Part of a small language model's weights: MLP 640 tanh GELU.
Each number is 200 + 30 x the weight over its row's rms, rounded and kept within 0 to 999. Layers, rows and columns count from 0. The size before them is the row's rms in percent of the matrix's.

# up: layer 8 MLP up, 640x160, rms 0.0591, rows 491-494, columns 0-159
# down: layer 8 MLP down (transposed), 640x160, rms 0.0593, rows 491-494, columns 0-159
up491,091,241,200,202,212,171,179,186,216,203,188,223,192,218,202,188,176,196,215,185,214,132,179,183,146,180,128,162,262,178,242,169,205,175,212,237,155,252,219,145,176,168,182,248,237,221,187,175,240,259,188,199,188,228,195,192,187,197,202,209,202,229,190,192,152,228,165,175,211,253,215,226,211,186,204,201,222,155,249,147,222,193,118,192,265,238,198,219,234,264,184,195,215,249,189,205,198,136,232,218,181,198,214,169,206,202,224,248,176,209,211,156,223,154,210,233,194,215,174,183,193,241,212,184,158,212,211,193,237,245,148,249,212,220,218,246,155,226,229,236,219,223,201,205,188,164,161,171,159,212,182,180,240,227,143,198,211,185,175,191,196
down491,086,156,174,187,221,180,217,197,174,211,178,228,213,201,202,173,196,266,221,192,180,164,203,251,209,239,154,153,197,205,204,198,190,215,222,174,178,196,171,272,197,180,203,164,216,241,196,169,170,206,198,160,211,143,200,238,235,213,231,187,243,175,249,189,231,151,249,178,176,191,220,250,220,177,170,245,222,128,209,226,161,225,219,216,238,212,239,173,181,177,188,144,212,161,159,227,159,171,178,125,154,215,192,227,194,203,167,212,199,199,231,200,158,188,228,187,190,185,193,190,174,223,199,260,231,266,153,161,184,181,218,230,169,192,151,220,203,174,237,180,203,174,222,218,166,211,207,186,180,153,176,186,120,201,220,191,217,192,270,218,236
up492,108,266,149,222,204,189,201,210,172,152,225,215,213,235,220,224,227,278,194,180,205,169,218,161,215,194,206,259,216,202,219,204,227,238,121,224,230,186,181,235,273,168,238,187,185,183,209,221,189,143,205,227,194,187,193,200,172,166,162,195,240,158,210,193,244,230,193,225,194,206,225,163,188,127,219,162,168,221,252,229,224,183,166,236,132,161,186,237,190,246,194,163,223,174,173,188,185,205,152,206,191,145,125,225,179,207,156,182,221,200,200,218,209,199,209,238,222,200,199,202,191,236,200,211,198,228,163,172,187,205,140,207,167,191,189,201,212,218,179,162,184,195,181,195,262,184,169,160,150,203,188,210,210,191,227,191,266,204,247,242,193
down492,105,229,206,180,229,171,176,197,182,161,202,251,227,217,166,256,132,175,179,205,227,175,229,236,199,176,187,169,222,215,247,186,218,188,189,173,228,181,237,256,164,182,256,189,213,213,156,236,173,189,143,152,214,220,223,172,199,151,198,185,191,204,158,219,254,168,248,218,222,206,211,196,164,166,200,208,193,161,183,209,179,196,202,200,213,259,200,178,227,230,186,178,264,145,220,176,183,215,169,237,152,203,188,211,163,225,166,215,216,234,224,217,158,245,165,138,219,185,179,196,203,214,134,220,250,207,186,198,182,204,187,289,184,203,187,246,175,170,148,263,154,219,173,224,217,161,222,219,174,207,241,180,230,230,229,228,209,194,217,227,195
up493,099,232,177,170,225,167,164,218,206,217,217,226,191,171,258,167,125,210,161,166,247,170,224,193,150,188,177,196,186,206,192,217,197,201,254,210,229,186,196,236,172,150,220,242,170,201,171,190,198,177,229,206,193,207,199,236,152,256,250,189,122,197,195,231,194,264,258,201,228,205,181,195,189,205,234,225,176,169,216,194,219,218,166,169,181,207,206,248,182,201,165,194,242,135,208,164,222,171,229,181,248,218,128,191,151,166,214,201,210,199,252,231,230,225,220,246,170,200,198,172,221,159,180,278,177,238,208,210,229,172,172,239,217,183,171,214,236,178,226,197,182,229,225,189,209,220,187,209,190,214,196,227,200,140,179,147,269,224,218,192,208
down493,100,163,216,193,220,184,214,216,190,204,223,222,224,189,184,215,184,220,188,205,180,306,184,212,214,261,227,195,138,242,210,162,176,196,195,192,201,201,191,277,191,168,196,175,172,215,223,161,210,170,195,201,235,198,193,193,205,233,195,183,140,220,215,212,248,194,262,207,195,194,189,211,221,201,204,174,210,158,159,228,178,147,202,170,227,187,224,181,193,208,243,229,193,229,196,243,103,200,190,260,215,152,181,182,218,155,224,199,229,215,166,232,229,207,245,184,194,152,266,234,155,183,181,182,203,199,213,202,217,189,206,180,191,192,207,165,245,233,271,158,232,157,184,158,211,212,232,201,254,204,153,200,141,182,151,226,175,188,209,255,208
up494,095,252,140,184,165,212,204,225,234,205,220,165,201,183,171,130,224,213,203,209,130,189,177,233,164,211,156,177,187,217,219,166,176,249,237,185,156,195,226,186,192,179,170,174,232,194,220,162,206,185,197,235,225,202,215,186,218,131,176,224,246,261,252,212,242,237,202,215,216,229,160,133,214,232,244,198,204,151,220,238,212,176,174,221,171,190,182,156,172,204,155,202,197,203,183,164,195,270,208,225,201,219,245,139,224,208,193,222,170,228,161,238,180,182,204,186,192,210,172,173,210,178,171,200,147,216,164,176,213,213,209,220,181,202,259,198,161,278,206,214,233,159,193,214,207,229,178,195,167,214,205,153,239,195,239,216,189,184,208,127,190
down494,106,187,159,215,223,224,232,172,223,123,188,213,223,188,197,210,173,139,223,237,210,191,197,262,155,164,194,188,173,210,224,186,147,231,216,219,221,187,252,223,186,154,214,211,208,227,208,195,226,168,152,196,255,207,155,206,152,267,174,183,179,238,234,167,239,169,230,164,160,250,190,186,204,215,158,217,205,176,264,255,210,180,202,171,214,189,177,229,216,248,188,167,266,173,146,195,236,206,183,196,251,227,219,223,240,218,225,215,217,258,192,181,187,156,166,202,221,165,187,167,154,176,186,111,176,173,175,213,209,191,209,201,206,236,206,229,196,186,179,208,256,162,225,240,199,212,141,218,204,199,216,223,187,213,183,201,174,168,201,206,220